config.toml
hidden_size = 160
hidden_act = "swiglu"
norm_place = "pre"
qk_norm = true
parallel_block = false
init = "uniform"
init_std_qkv = 0.0409
warmup_steps = 0
final_lr_fraction = 0.0
doc_mask = true
dataset = "wikipedia_en"
Each number is 128 + 24 x the weight over its row's rms, rounded and kept within 0 to 255. Layers, rows and columns count from 0. The size above them is the row's rms in percent of the matrix's.

# layer 13 MLP up, 448x160, rms 0.424, rows 162-216, columns 0-39
size [104 100  99  91  92 101 112 107 102  97  95 106 104 101  93 104 113 104 102  95 101 106 106  91 100 103  89 104 104  93  96  97 101  95  98 109 109  98  99  98  99 104  97 101  99  98 105  98 107 101  96  98  98 105 104]
[[160 123  99 172 119 126 146  89 112  89 136 164 125 132  93 163  96 125 153 166 137 112 130 133 126  91 145 172 155 172 146 142 107 130 112 114 153 150 123  96]
 [145 146 185 107 140 114 141 117 161 122 126 107 129  97 137 150 146 127 166 152 177 129  90  84 135 117 122 133 176  72 129 147 176 139 129 112 141 169 132 147]
 [131 136  74 113 150 123 135 128 114 135 180 149 152 148 164 113 132  98 154 123 179 132  84 129 119 121 118 103 142  87 101 130 115 131 128 168 130 149 109 144]
 [167 187 138 168 108 114 104 131 146 144 122 152 171 145 188 149 141 119 110  55 179 108 100 126 127 183 124 154 102 105 151 151 113 128 104 115 169 139 123  82]
 [ 96 145 155 121 141 124 153 109  96 154 120  90 130 133 145 148 123 148 137 122 122  85 111 108  93 143  85 117 121 108 144 114 157 147  77 140 161 117 135 119]
 [156 148 150 119 162 172 107 115 106 162 127 127 161 122 105 109 142 122 119  86 106 116 127 149 129  78 111  97 129 124 139 104 107 148 145 128 132 144  81  92]
 [ 98 138 160 173 142 108  92 147 164 141 133 118 151 124  90 141 120 157 101 156 141 112 152 115 117 114 109 134 124 134 159  98 121 150 152 134 112 130 162 145]
 [ 84 138 135 135 145 125  91 142 153  74 131 117 111 108 142 142 134 131 142  89  99 101 113 116 134 131 133 149 137 140 156 112 125 118  97 113 152 152 115 115]
 [128 116  86 104 102 140 105 131 100 110 165 148 156 125 155 137 116 101 136 142 118 103 181  89 104 126 151 115 148 153 143 125 154 143 131 127 114 157 135 137]
 [118 130  97 141  79 136 138 130 113  72 123 115 148 121 143 162 102 112 147 147 132 110 132 154 143 132 101 151 121 161 111 127 156 122 157 110 139 115 188 161]
 [145 128  94 137 184 129 127 106 125 179 136 114 142 118 108 100 113 126 130  75 148 132 122 162 122 182 162 180 109 117 162 124 157 157 205 158 124 102 113 139]
 [136 152  96 120 142 114 139 167 116  99 134 139 188 160 123 103 156 147 206 142 113 119 137 128 139 188 116 135  73 111 132 125 100 144 140  96 173 162 129  85]
 [119 155 137  72 120 142 127 117 137 161  94 110 108 136 117 132 172 126 183 123 159  93 104 124 151 108 154 109 103 119 104 145 150 142 121 151 172 122 141 143]
 [132  90 107 132 137  88 183 148 147 103 187 148 139 113 107 142 144 102  68 138 117 168 134 152  88  95  84 143 142 118 168 133 153 137 162 114 112 149 138 135]
 [117 122 125 120 107 104  90 123 190 112  92  99 113 173 114 138 120 144 143 146 120 132  57 107 135 147 102 156 144  84 134  88 151 130 155 136  98 128 116 136]
 [165 104 142 105 111 167  84 118 114 105 142 144 109 161 134 136  71  91 131  87 140  81 151 139 139 162  86 153 132 147 107 104 107 142  91 146 162 139 136 148]
 [101 116 103 128 110 132 120 142 156 161 147 175 124  75 142 104 134 165 104  97  95 112 147 155 128 122 114 154 129 126  88 129 131 115  89 131 170 116 139  89]
 [129 163 119 138 113 168 150 129 105 113 127 124 177 117 125 151 143 112  89 183 147 112 132 151 140 119 178 137  94  64 165 118  89 124 142  75 211 113 155 132]
 [111  97 156 110 142 132 133 131 102  96 146 117 115 121 149 133 129 121 176  99 122 152 111 103 145  88 103 119 120 152 121 138  90 100 114  93 111 106 114 117]
 [147 101 119 122 116 126 135 100  99 105 121 112 110 130 132 110 121 146 163 132 161 148 166 104 136 120 144 137 128 114 110 106 170 127 105 168  92 130 148 124]
 [136 143 171 154 121 125 103 147 143 114 159  98 164 167 115 161 117 120 107 105  91 150 146 144 155 135 146 107 152 132 112 152 163 113 103 141 127 150 139 127]
 [135 123 127 134 105 138 169 138 101  94 100 109 138 140 104 163 125 177  98 151 134 128 137 131 151 134 155 125 109 106 127 135 173 149 128 144  88 175  85  66]
 [129 120 175 120 121 104 170 147 103 119 151  89 120 137 147 146 126 108 137 115 141 123 149 130 103 116 148 150 112  85 135 149 170 168  84 129 128  86 117  83]
 [110 163 159 123 123 129 123  89 107 111 132 160 131 169 148 157 101 134 157 154 129  90 125 116 126 199 135 106 115 171 139 137  90 152 129 125  88 111 124 108]
 [139 115 136 125 145  95 165 139  86 128  86 145 137 129 108 125 100 105  93  94 134 137 108 128 130 137 150 115 142 153 138  81 155 125 142 134  87 127 173  97]
 [ 91 109 107 117 158 106 125 125 109 117 134  95  89 142 175 154 158 120 130 138 118 148 155  94 129 121 136  88 104 118 146 150 130 113 108 124 122 117 113 111]
 [100 100 153 145 132 114 159 126 142 150 151 148  95 136 171  98 101 167 169 153 123 125 165 105 156 141 172 132  96 138 144 123 154 117 140 170 128 117 165  95]
 [135 115 106 138 148  86 114 133 168 144  98 122 120 118  73 125 154 158 152 121  96 166 152 146 113 144 100 149 133 126 169 122 148 122 131 140 101 120 151 139]
 [137 156 129 132 146 105 121 105 100 155 148 136 121 120 142 154 110 117 135 150 103 102 112 125 141 100 108 109 118 133 131 152 141 105 153 144 180  96  76 133]
 [ 79 164 124 166  82 102 138  98 145 146 112 116 131 120 123 116  91 155  93 138 157 111 101 121 145 117 164 130 112 102 166 136 107 104 161 176 150 120 117  75]
 [114 118 154 100 107 118 119 124 150 147 133 168 106 169 147 136 135 123 142  89  97 115 143 146 166  97 175 154 166  98 137 156 126  70  96  77 125 155 128 152]
 [169 154 118 141 116 101 105 176 116 153 116 156  42 119 153 108 131 126 143 186 190 129 116 118 100 104 104 106 190 139 142 118 115 114 142 120 127 114 131 118]
 [114  95 118 147  96 151 131 123 138 103 138  94 161  64 177 143 165 129 121 130 163 170  85 171  90 120 134 114 139 163 115 138 122 133  83  81 122 105 140 127]
 [154 156 112 121 129 145 121 160 168 109  81 143  67 146 103 131 165 136 112 104 120 100 130 132 106 113 142 129 112 147 104 116  89 134  95 111 128 102 129 138]
 [139 158 154 107  97 150 138 113 147  99 108 122 115 179 122 140 108 129 112 153 118 122  84 148 106  83  52 139 141  98 112  77  87 147 159 128 108 138 124 174]
 [137  93 139 131 144  97 117 124  93 135 107 170 149 166 114 132 114 120 113 125 148 164 143 185 125 109 165 146 154 121 122 108 136 135 113 104 133 103 118 111]
 [152 114 112 155 113 138 132 149  70 131 101 128 172 132 153 110 119 119 102 172  81 124 138 117 150 119 111 122 131 122 158 101 144 118 139 150 156 126 147 172]
 [177 166 106 121 131 109 105 110 113 140 128  89 165 221 112 141 123 103  92  98 127 156 185 135 141 131 114 106 134  98  92 120  86 107 156 108 136  96  98 137]
 [122 140 175  78 100 168 131  85 140  99 157 173 102  93 153 172 140 114 146 129 153 131 110 131 170 138 133 117 123 118 164 148 123 112 123 110 127 125 132  95]
 [132 147 137 176 106 146 133 137 133 144 103 112 150 104 148 124 140  68 104 103 126 126 121 150 136 152 120 147  92 134 141 170 126 131 131 141 102 158 100 149]
 [103 157 132  93 121 169 158 121 111 141  73 112 144 112 115 143 150 125 130 111 146 125 115 148  82 122 116 167 125 139  79 146 123 129 108 119 100  82 146 137]
 [117 131 137 130 176 113 104 160 144 122 140 128 113 157 154 163 120  83 126 166 141 100 143 132 114 126 150 130  99  98 112 153 137 150  80 125 147 175 142  85]
 [165 131 157 144 120 151 119 141 152 136 140  95 118 130 161 126  70 105 121 127  92  83  94 123 154 144 101 115  57 158 125 109 106 113 156 139 133  98 141  88]
 [118 124 113 111 141 141 139 126 122 147 115 118 112 101 117 159 141 121  93 142 145 106 116 170 148 140  89  55 116 175 150 135 135 141 101 134 152 185 100 116]
 [174 121 159 106 154 117 157  75 108 187 119 115 137  82 104 113 142 129 156 117 128 188 146 107  99 116 139 156 140 123 134 111 202 121 164 121 134 154 121 107]
 [121 113 177 123 142 111 106 122 110  88 123 112 119 174 130 152 109 156 129 117 132  97 110 187 114 119 121 117 158 107 131 160  95 107 104 141 113 132 130 163]
 [120 101 168 123 167 114 126 150 135 123 142 107 121 120  92 122 125 113 128 105 163 118 170 128  89 141 135 100 139 172 113 162 121  58 100 128 163 113 106 113]
 [156 124 154 139 183 130 139  79 117 156 125  75 116 136 159 123  91  86 148  92 114 149 142 150 144 142 135 130 152 142 127 111 124 120 142 133 178 121 106 193]
 [138 110 124 158  86  88  92 142 138 125 101 185 111 141  82 123 138 100 134 140 125 103 135 118 112 110 154 122 141 142 156  88  85 105  97 143 110  92 146 145]
 [ 83 136 139 111 122 169 124 146 143 139 121 165 133 185 149 104 136  99 105 137 138 144 149 100 119 123 157 100 125 118 168 148 147 150 145  98  92 137 137 101]
 [116 151 156 163 136 140 167 160 113 157 108 124  96 143  70 176 132 158 107 176 154 106 114 116 121 145 117 119 115 117 181 120 122 139 115  75  98 114 161  94]
 [126 119 134 146 131 105 149 156 111 123 163  97 144 138 152 165 104 124 102 155 102 184 118 145 125 130 114  97 132 169 159  99 124 126 117 156 126 124 133 143]
 [158  79 136 120 133 125 128 139 151 109 119 131 148 135 162 104 130 162 105 114 100 125 143  80  94 175 131  87 111 126 140 103 138 156 149 118 125 115 148 124]
 [118 125 114 122 144 124 100 152 112 135 101 105 129 125 104 157 151  90 114 116 133 119 142 155 114 157 136 178 112 186 110 110 131 166 131 134 102 171 108 121]
 [111 150  95 109 133 127 140 107 160 101 158 152 102  90 114 118 110 147 156  92 128  96 119 175 144 106 149 118 133 111  95 156  78 158 103 125 160 132 142 102]]
# layer 13 MLP down (transposed), 448x160, rms 0.186, rows 162-215, columns 0-39
size [107  99 100  89 101 107 112 109  99 104 101  98 101 102  96 102 110 109 104  99 101 103 100  90 103 100  95 102  97  97  87  97  99  94  98 105 100  94 100 105 100 100 101 102 101 102 107  94 100  88  96  97  98 107]
[[145 130 131 152 154  96 122 108 151 118 113 143  87  75 103 136 142  98 181 139 129 125 122 143 103  87 128 135 148 126 166 133  97 115 107 169 110 110 132 166]
 [107  91  93 130 106 111  98 158 147 167 116 138 166 131 118 108 164 131 133 146 116 154 163 107 120 158 126 112 140 140 124 121 131 104 169 160 134 115 109 128]
 [ 86  94 153 146 139 130 144 122 121  96 142 124  81 145 133  98 138 128 122 116 151 113 136 136 161  82 132 125 155 135 115 117 164 169 144  69 130  69 184 121]
 [104  80 132 112 113 109 181 106 113 100 119 117  92 148 147 103 133 160 108 151 134 154  95 137 119  58 143 119 122 151 113  66 144 112 121 139 107 148 144 135]
 [104  95 100 171 147 147 144 189 105 133  87 135 114 141 134 124 173  85 117 146 140 123 150 131 128 151  55  86 122 114 131 133 103 123 171  97  83 130 141  99]
 [131 162 135 113 146 114  85 130 137  78  95 140 151 121 156 120 143 127 133 113 151 112 134 115 158 114 160 106 132 139 113  85 154 120 136 145 136  96 150 104]
 [129 134 138 141 102 124 121 155 136  89 102 162 105 100 119 108 113 122  89 127 155 142 120  90 124  90  93 166 151 108 132 166 131 138  91 110  90 139 173  96]
 [ 68 114 114 159 166 145 114 153 180 102 145 130  81 117 132 139 170 104 127 132  87 152 161 170 110 156  95 144 122 166 132  93 165 121  97 144 154 114 138 110]
 [ 93 122 170 103 166 153 132 105 159 151 161  75 101 131  67 125 123 120 142 143  98 137 114 142 105 124 159  91 134 143 109 142 153 138 119  94 106 179 153 135]
 [137 128 113  91 137 160 104 107 120 126 126 123 141 118 153 141 132  83 157  97 115 120 158 132 101 172  97 143 167 168 119 114 138 149 112 137  93 145 133 138]
 [109 130 172 116  98 124 126  90 106 129 186 113 125 125  89 131  99 113 145 161 128 117 113 119 107 150 170 116  98 119 137 146 162 147 106 137 130 115  91 119]
 [125 137 129 134 149 130 123 114 154 159 164 113 104 118 146 170 139 108 110 128 122 168  99 117 118  79 128 124 178 123 108 150 130  99 116 140 119 153 111 136]
 [138 129  93 153 107  89  96 167 155  81  90  94 159 122  93 100 118 161 160 133 132 163 136 139 132  31 134 144 157 130 142 110 117 136 134 163 119 124  81 165]
 [126 156 125 134  86 148 129 161 120  90 148 102 119 129  99 102 135  86 108 143 111 120 181 143 144 107 120 109 131 124 129 120 145 138 174 146 152 105  99 108]
 [142 167 136 148 121 147 121 122 122 156 172 113 135 128 148 132 174 151 106 100 130  98 138 176 146 144  56 148 113 176 117 148 132 126  90 123 108 139 120 112]
 [107 152 127  95 140 143 123 104 171 136 126 117  88 158 135 124 127 147 111 138 135 150 130 123  98  91 119  88 165 116 110 147  87 143  98 108 115 166  83 148]
 [120 175 109 133 138 108 200  88 114 132 121 109 116 105 111 115  79 132 131 126 130  69 122 118 155  78  96 164 112 119 107 139 112 124 115 135 147 114 129 124]
 [147 130 110  86 128 159 136 145 122 146  90 120 104 123 158 145 110 136 157 116 120 168 126 105 126 116 136  96 149 140 145 101 121 117 105  93 122 125 162  92]
 [116 156  95 111 150 139 107 102 112  97 106 114 117 125 117 152 169 128 103 122 159 139 102 138 165  65  89 174 128 104 151  82 179 145 158  87 140 125 127 119]
 [146 163 120 111 121 119 133 114 119 116 124 116 107 121 129 146 149 125 133 105  98 102  95 161  91  75 174 204 163 121 111 121 121 126 135 118 179 126 143 130]
 [175  96 144 113 150 115 119 130 131  95 109 114 147 118 164 128 116 140 112 129 117 105 119 175 138 106 145 146  94 141 181 138  84 102  90 124 150 140 104  98]
 [123 143 145 117 104 143 133 117 168 149 139 138  84 155 124 121 126 160 133 129 154  92 116 130  77 109 147 163 150 103 136 112 104 105 133 129 129 103  70 141]
 [116 144 108 150 133  87 109 127 121 112 105 191 137 125 154 131 144  78 134 107 101 160 131  86 148 121 139 120 117 141 158 194 186 141 143 149 141 118 114 138]
 [119 149 137  88 126 121 148 149  95 152 100 113 136 143  86 159 139 138 146 170 132 121 151 164 147 251 148 146 144 111 116 122 133 132  82 133 115 166 153 153]
 [168 127 111 145  90 158 174 160 156 122 147 121 136 130 164 123  94 144 145 110 105 126 151 115 158 150 148 161 140  85 117 139 139 117 133 159  73 131 139 119]
 [155 139 170 135 141 149 134 133 163 152 158 157 116 112 160 135 151 137 158 143 146 173 172 137 146  98 161 110 134 161 129 143 154  96 138 130 144 144 108 146]
 [105  81 109 113 178 142  86  99 126 140 117 114 139 116 140 120 119 116 139 136  97 164 125 124 139  91 197 130 144 165 122  76  94 119  97 100 130 116  90 135]
 [139 171  80 131 131 164 137 107 168 106  78 140  66 160 154 106 127 124  61 101 128 119 120 122 123 124  92 120 170 106 181 114 126 134 155  96 119  99 126 151]
 [146 132 122 161 140  89 128 115 123  98 111 124 110 110 136  80 151 131 134 150 103 120 113 126  92 179 148 112 130 130 194 155 111 155 120 148 123 120 134 139]
 [145 128 117 110 164 148 119  95 143 164 100  86 101 123 144 115 134  97 173 133 157 127 131 129 115 176 196 112 145  99 118 163 149 111 141 105 138 123 139 127]
 [157 148 156 156 112 137 131  98 141 140 120 135  99  99 118 107 152 133 102 124 121  80 140 150 134 149 160 115 130 165 158 130 117 134  71 124 142 120 119 147]
 [128 148 105 126 132 108 162 157 111 134 149 115  99 121 155 155 116 142 165 148 110  98 108 137 116 139 109  84 132 167 124 128 111 142 132 134 120 106 103 140]
 [134 103 121  63 133 132 110 144  83 180 114  72 159 182 134 125 147 161  78 135 137 131 140 137 145 139 102  95 139 132 117 126 151 131 120 111 133 110 140 151]
 [168 118 151 123 137 127 158 120  90 151 143 127 137 130 127 136 125 133 109 107  98 123 180 147 139  87 188 119 107 131 139 115 140 125 178 135 149 132 169 140]
 [158 146  96  91 122 142 121 133  72 145 153 175 123 148  98 110 164 150 144 128 142 124 107 119 105  99  85 112 114 176 167 151 163 112 152 120 119 111 124  92]
 [ 98 150 126 144 122 182 182 127 117 130 174 140 118 107 125 133 154 140 114  91 119 144 145 158 125 143 148 160 128 109 180 125 121 133 150 126 120 122  91 150]
 [115  76 101 131 121 117 130 141 127 113 119 131 159 103 106 156 149 131 153 111 130 130  85  82 123 158  76 119 141 116  80 110 168 107 116 116 144 132 138 167]
 [119 140 109 151 105 134 139 130 139 110  90 128  84 125 144 116 145 152 113 133 120 157 152 147 112 128 110 144 137 165  76  86 163 146 123 120 121 166 120 150]
 [136 119 152 137 135 157 119  93 120 141 104 134  96 132 118 149 129 128  92 111 124 124 155 138 163 102 158  95 109 111 133 141 126 137 126 153 101  99 129 128]
 [157 142 120 102  68 103 109 131 126  81 107 148 111  89 154 125 120 179 137 128 156 137 137 201 123  86 121 120 110 143 125  71 135 105 175 104 145 136 130 107]
 [173 120 133 135 101 131 154 162 153 115 135 113 134 142 141  90  90 105 120 101 178 131 125 136  69 123 104 112 112 133 138 138 123 146 146 107 165 127 158 122]
 [128 146 133 108 124 106 105 125 111 133 134 141 115 108 173 114 106  87 114 133 152 107  69 138 136  52 118  78 124 140  93  99 174 139 147 152 114 129  81  96]
 [136 119 144 119 139 102 164  84 156  88 103 148 131 131  92 169 152 122 149 165 137 130 125 115 140  95 152  74 129 120  84 126 130 109 138 113 114 154 140 149]
 [123 142 105 159 102  60 134 150 137 124 147 137 119 100 162 113 154 131 138 126 124 121 101 146 129 147 112  80  93 133 154 114  82 119 106 147 121 123  95 106]
 [137 172  92 120 107 101  93 159 150 142 123 130 168  93 149  95 146 189 120 148 141  96  77 136 150  53 106  85 131 103 126 111 139 131 112 171  98 102 137 125]
 [130 149  87 148 134 111 137 123 138 137 143 160 136 112 118  63 160 122 130 119 134 131 155 123 149 146 108 131  65 147 144 148 119 124 137 110 141 135 122 135]
 [112 124 143 154  91 140 155 113 142 140 154  97 156 144  84 153 150  76  92 160  90 174 125 111 106 176  71 116 142 105 121 114  85 157 129 106 122 144 160 104]
 [149 133 112 150 144 133 175 165 109 119 129 137 151 110 111  93 139 138  62 122 148 125 172 120 128 206 191 135 142 100 101 126 164 153 128 150 134 167 106 128]
 [126 164 145  98 155 113 140 152 116  99 140 136 128 133 153 131 125 142 122 124 131 174  97 118 114 184 109 149 103 130 114 135 124 133 101 113 122 123 152 111]
 [101 148 115 147 118  90 152 190 121 120 134 104 133 115 138 139 117 174  92 128  88 136 127 112 166 165  68 136 103 137 102 100 103  98 115 167 122 141 157  97]
 [127 171 105 112 125  99 125 148 141 132 117 132 157 181 140 121  93 128 161  69 137 158 134 101 157 105 144 161 119 113 165 115 130 142 139 121 131 116  58 128]
 [118 153 129 165 124 134  91  87 116 128 125 137 153 117 105 170 122 135 117 146  86 106 108 129 163 144  93  97 159 111 108 135  81 119 135 134 119 154  94  85]
 [146 157 151 143 117 147 126 143  91 158 160 117 124 109 125 139 106 110 106 138  95 109 142 187 155  91 151 183 137 144 168 104 124  82 133 104 111 143 173 135]
 [121 103 126 139 162  92 100 107 137 117 136 176 105 137  89 129 152 152 140 141 174 149 143 115 133 138 136 116  96 112 139 116 108 116 179 122 154 180 101 123]]
# layer 13 MLP gate, 448x160, rms 0.39, rows 163-216, columns 0-39
size [102 103  92 103 104 103 106 108 102  99 110 102  97  98  96 106 103 100 103  98  97 101  89 100  96  93 100 101  95  99  98  98  92 100 106 102  99 101  96 103  99 102 105 104  97 102  95 106  99  98  95 100 108 103]
[[147 129 109 107  99 132 104 127 130 145 128 155  98 125 121 107 130 162 121  96 112 137  88 150 107 144  93 175 119 120 175 109 102 111 129 191 128  87 109 135]
 [ 95 152 148  86 127 125 150 116 127 124 110 164 101 131 112 134  86 151  81 161 120 152 153 100 138 123 127 162  96 115 125  83 160 127 119 100 108 133 183 112]
 [124 119 131 139  94 146 153 139 146  97 127 155 137 127 103 144  77 118 118 149 127 114 159 146 157 145 166 114 116 139 164  90 145 174 143 162 128 142 128 144]
 [100  97 134 131 122 136 123 110 159 131 126 147 122 101 155 138 124 142 124 161 102 150 177 132 116 119 117 149 123 151 170 124 104  91 168 125 137 128 152 143]
 [156 163 131 154 138 139 110  91 107 136 169 154 132 109 148 121 157 119 143  65  83 155 112 133 136 108 137  73 142 135 121 132 108 121  85 136 128 133 116  72]
 [108 114 118 129 120 152 120 154 134  82  96 155 122 133  63 117 126 116  98 102 123 137 117  77 137  72 154  94 155 107 146 129 123 152 132 132 108  97 125 138]
 [120  83 142 128 121 128 147 137 162 127 104 143 133 139 128 113 132 171 144 157 160 140 133 135 155 136 129 151 141 141 140 115 169 154 165 130 127 152 161 161]
 [125 138  78 103 154 157 101 128 108  94 159 122 137 140 113 147 146 104 174 155 150 138 156 103  64 123 141  74 123 121 135 122 167 106 160 141 107 147 118 108]
 [134 130 167  84 138 122 121 143 138 159 109 130 155 110 102  92 181 151 116 106 135 118 105 146 106 118 131 120 136 103 109 175 118 138 145 121 155 129 112 104]
 [159 149 139 104 152  98 174 154  92 128 145 111 109 125 125 114 133 113 140 141 109 122 101 159 122 141 104 164 131 123 123 117 105 158 157 122 123 106 108 122]
 [144 145 134 126 139 120 122  88 139 132 100  96 107 103 123 137 114 111  51  99 131 147 125  79 137  97 146 127 186 136 135 112 168 120 124 164 120 104 106 145]
 [131 151 144 152 132 129 112 154 150 140 131 159 118 122 130 117 130 145 136 112 152 129 133 119 140 131 140 139 125 115 132 129  79  90 155  91 136 103 104 139]
 [149 128  85 151 158 134 151 140 152 141 115 121 136 104 138 135 132 117  70 145 123 123 175 127  99 140 110 154 137 136 165 116 140 149 133 117  78 117 159 110]
 [125 109 141 148 136 124 154 142 125 109 133 124 134 113 116 165 129  77 125 169 128 118 170 152 105 124 121  91 137 176 141 115 121  78 138 128 104 107 173 158]
 [148 172 106 133 125 144 166  96 111  94 123 152 103 149 109 133 126  95 129 124 108 110  97 105 181  85 135 155 168 139 124 121 145 127 147 132 124  98 126 106]
 [ 89 140 129  87 106 119 128 129 123  94 149  92 121 156 157 104 101 130 154 107 155 172 114  92  79 139 162 153 145 184 124  85 164 137 120 147 139 132 129 143]
 [119 128 144 151 100 112 121 156 155 104 146 155  71 140 146 156 112 107 147 123  89 121 150 123 135  97 163 102 134 190 173 143 154 152 109 109 104 105 124 165]
 [ 95  86 133 123  90 137 107 157 188 141 116  94 161 122 158 141 108 115 147 123 121 100 119 141 143 147 145 117 133 157 157 123 106 120  98 141 124 122 126 134]
 [118 105 132 134 143 134 179 137 136 144 120 139 162 114 137 170 116 117 124 129 141 114  90 121 155  93 138 143 137 157  86 151 149 138 116 102 162 138 145 140]
 [101 142 164 136 132 172 137 104 124 150 158 128 155 118  95 155 150 138 119 101 111 166 115 105 141 114 168 104 100 109 135 168 146 118 147 146 152 144 145 121]
 [131 140 144 108 105 187 160 149  90 104 112 133 109 163 111 186 135 143 119 140 179 133  89  89 134 117 135 144 125 130 116 136 131 144 138 132  99 123  99 125]
 [112 134 162 102 151 114 108 133 129 136 106 112 131 148 122 107 130 104 128 131 132 137 111 151 107 129 100 116 125 133  89 119 104 112 101 147 128 104 110 157]
 [ 94 138 130 104 151 162  87 146 125 139 118 138 120 176 110 139 115 122 135 117 149  84 132 131 133 202 157 139 129 137 122 116 103 164  98 121  96 115 116 125]
 [107 165 134 126 146 110 100 146 130  75 133 169 106 105 159 120 149 132 127 148 102  84 147 148  87 137 112 124 144 132 151  58 151 124 110 191 127 158 138 131]
 [ 93 137 130 147 137  74  92 159 114  97 136 127 105  91 113 122  94 137 151 111 129 170 149  91 121 118  90  85 127  75 134 117 150  84 143 137 196 116 132 131]
 [149 123 129 136 143 120  86 148 131 121 112 107 118 123  99 119 128  84 128 103 104 156  62 121  81 123 103 105 160  81  95 125 106 145  73 100 123 157  83 156]
 [177 157  91 134 159 164 132 120 149 137  99 114 180 151 146 114 123 132 113 114 165 113 110 152 158 137 119  85 113 117 123 140 156 122 134 153 104 146 171 144]
 [ 93 139 149 120 144  99 117 138 144 127 114 146  89 155 135 121 128 111 126 135 113  97 156 119 132  97 127 117 166 167 106 108 111 108 122  88 103 108  94 137]
 [128  82  79 149 101 135 132 128  97 101  80 145  96 137  96 128 147  83 123 104  99  97 129 111  88 148 123 126 166 153 140 124 147 149  70 113 141 145 113 158]
 [118 127 120  96 107 146 127 148 106 107 121 134 115 115 161 105 146 134 120 149 160 130 167 133 116 166 102 116 128 156 158 115 132 147 120 155 134 113 116 128]
 [143 150 108 158  96 102 126 160 129 140 162 134 106 136 138 130 103  87 150 125 176 115 136 168 121 119  86 170 166 162 131 105 141 118 132 114  91 160  98 122]
 [ 86 137 137 107 115 117 147 114 100 134 136 118 187 152 127 149 145 119 136 126 121 156 126 140 130  71 163 116 105  98 150  55  92 129 124  99  86 145 164 161]
 [163 158 165  98 106 141 115 109 160 137 157 157 117 113 128 154 135 122 130 102  82 129 120 119 122 123  76 112 163 110 115 135 130 131 154  99 142 145  89 161]
 [148 131 136  75 122 114 110 170 119 144 105 120 137  95 126 108 136 123 163 125 165 149 118 120  98 139 135  93 154 141 125 124 151 150 133  78  89  87 131  87]
 [ 98 119 156  96 162 132 132 125 167 111 119 184 172 134 123  88 115 130 126 126 127 134 120 121 134 113 171 142 159 131  95 145 124 128 112  89 158 121 100 139]
 [ 99 136 144 152  83 139 162 148 151 131 115 128 132 154 132 136 120 182 110 205 143 133 144 111 119 114  85 102  96 128 136  96 146 142 162 142 126 100 161 137]
 [122 105 105 174 154 131 143 175 128  96 133 120  84 105 180 161 124 116 111 120 138  76 160 103 113 127 129 117 141 105 121 106 165 152 135 151  53  77 151 136]
 [ 90 127  99 160 148  68 147 143 131 154 138  95 121 123 164 126  96 107 120 137  87 147 142 127 102 154 124 122 157 121 103 163 104 131 135  85  83  95 130 153]
 [130 145 164 140  94 146 130 150 136  82 135 157 125  88  97 187 112 129 118 152 153 164  77 138 130 125 144 145 159  97 162 130 115 151 143 128 129 165 178 161]
 [138  87  94  99 138 129 132 104  98 147 136 139 157 117 150 136 144 160  90 153 138 130 132 136 135 123 138  84 117 145 149 158 117 129 119 153  64 175 177  68]
 [ 96 140  98 133 105 134  81 122 115 132 121 139 137 118 121 117 144 198 119 140 110 156 117 124 142 157 135 149 175 110 154 152 152  68 198 115 125 106 105 145]
 [107 159 115 150 139 136 103 104 182 140 121 167 121 112  81 112 107 150  82  71 125 105  69 135 133 153 136 145 141  87 126 151 158 123 149 126 128 119 123 126]
 [112 154 130 112 102 134 134 121 108 106 114  74 106 138 133  80 111 132 151 209 118 119  89 136 150 112 122 103 155 102 170 142 130 119 123 140 132 138 116 127]
 [136 154 143 112 140 123  87 124 109 109 161 174 143 122 136 141 115 136 111 114 142 124 141 210 151 151 148 128 136 188 135 162 107 131  95 133 113 132  79 153]
 [145 152  86 149 124 110 163 168 127 138 114 103 107 130 129 129 124 120  71 142 168 122  94 143 124 131  93  71 125 163 123 114 143 159 180 122 166  95 149 128]
 [140 145 148 130 143 170 122 159 132 135 141 102 112 112 147 114 168 101 116 123 141 109 121 149 154 135 155 100 137 135 175 142 134 114 133 154 105 127 107 124]
 [102 118  98 114  87 125 119 131 144 130 131 144 129 160 120  99 173 145  95  75 118  68 127 140 129 130  67 127 154 147 125 134  97 139 146 141 123 126 124 130]
 [141 149 160 118 100 122 107 154 136 126 142 160  83 128  78 152 121 152 165 117 124 121  79 125 135 104 149 175 142 153 185  89 114 142 149 127 127  81 130  99]
 [122 129 128 157 124 123 112 145 108  95 103 106 124 115  75  92 100 128 144 126 145 122 153 111 101 138 112 125 132 131 169 157 148 145 105 146 161 111 135 143]
 [125 116 135 129 141 150 120 103 148 156 106 160 107 155 114 115 139 147 112 156 119 106 150 163 165 137 104  81 154  52 108  90 136 138 155 107 140  86 133 127]
 [123 133  79 122 152 106 116 163 133 128 125 139 158 129 137 129 109 140  98 140 121 128 133 134 125  85 143 108 154 157 148 150 137 115 123 111 110 160  94 127]
 [136  98 102  75 154 127 131 100 171 144 128  73 146 160 134  98 111 136 165  76 122  96  96 125 131 152 153 158 121 125 128 130 150 105 112 154 132 120 125  97]
 [135 189 105  99 159 148 106 119 106 111 114 116 117 140 131 135 144 139  60 150 141 122 164  99 112 151 162 152 142 126 116 108 125 145 113 142  98 159  83 139]
 [ 89  73 129 114 147 168 138 160 132 149 110 125 136 132 146 145 137 152 145 142 117 135  99 135  82 135 127 128 136 161 129 107  78 117 136 139 134  89 144 148]]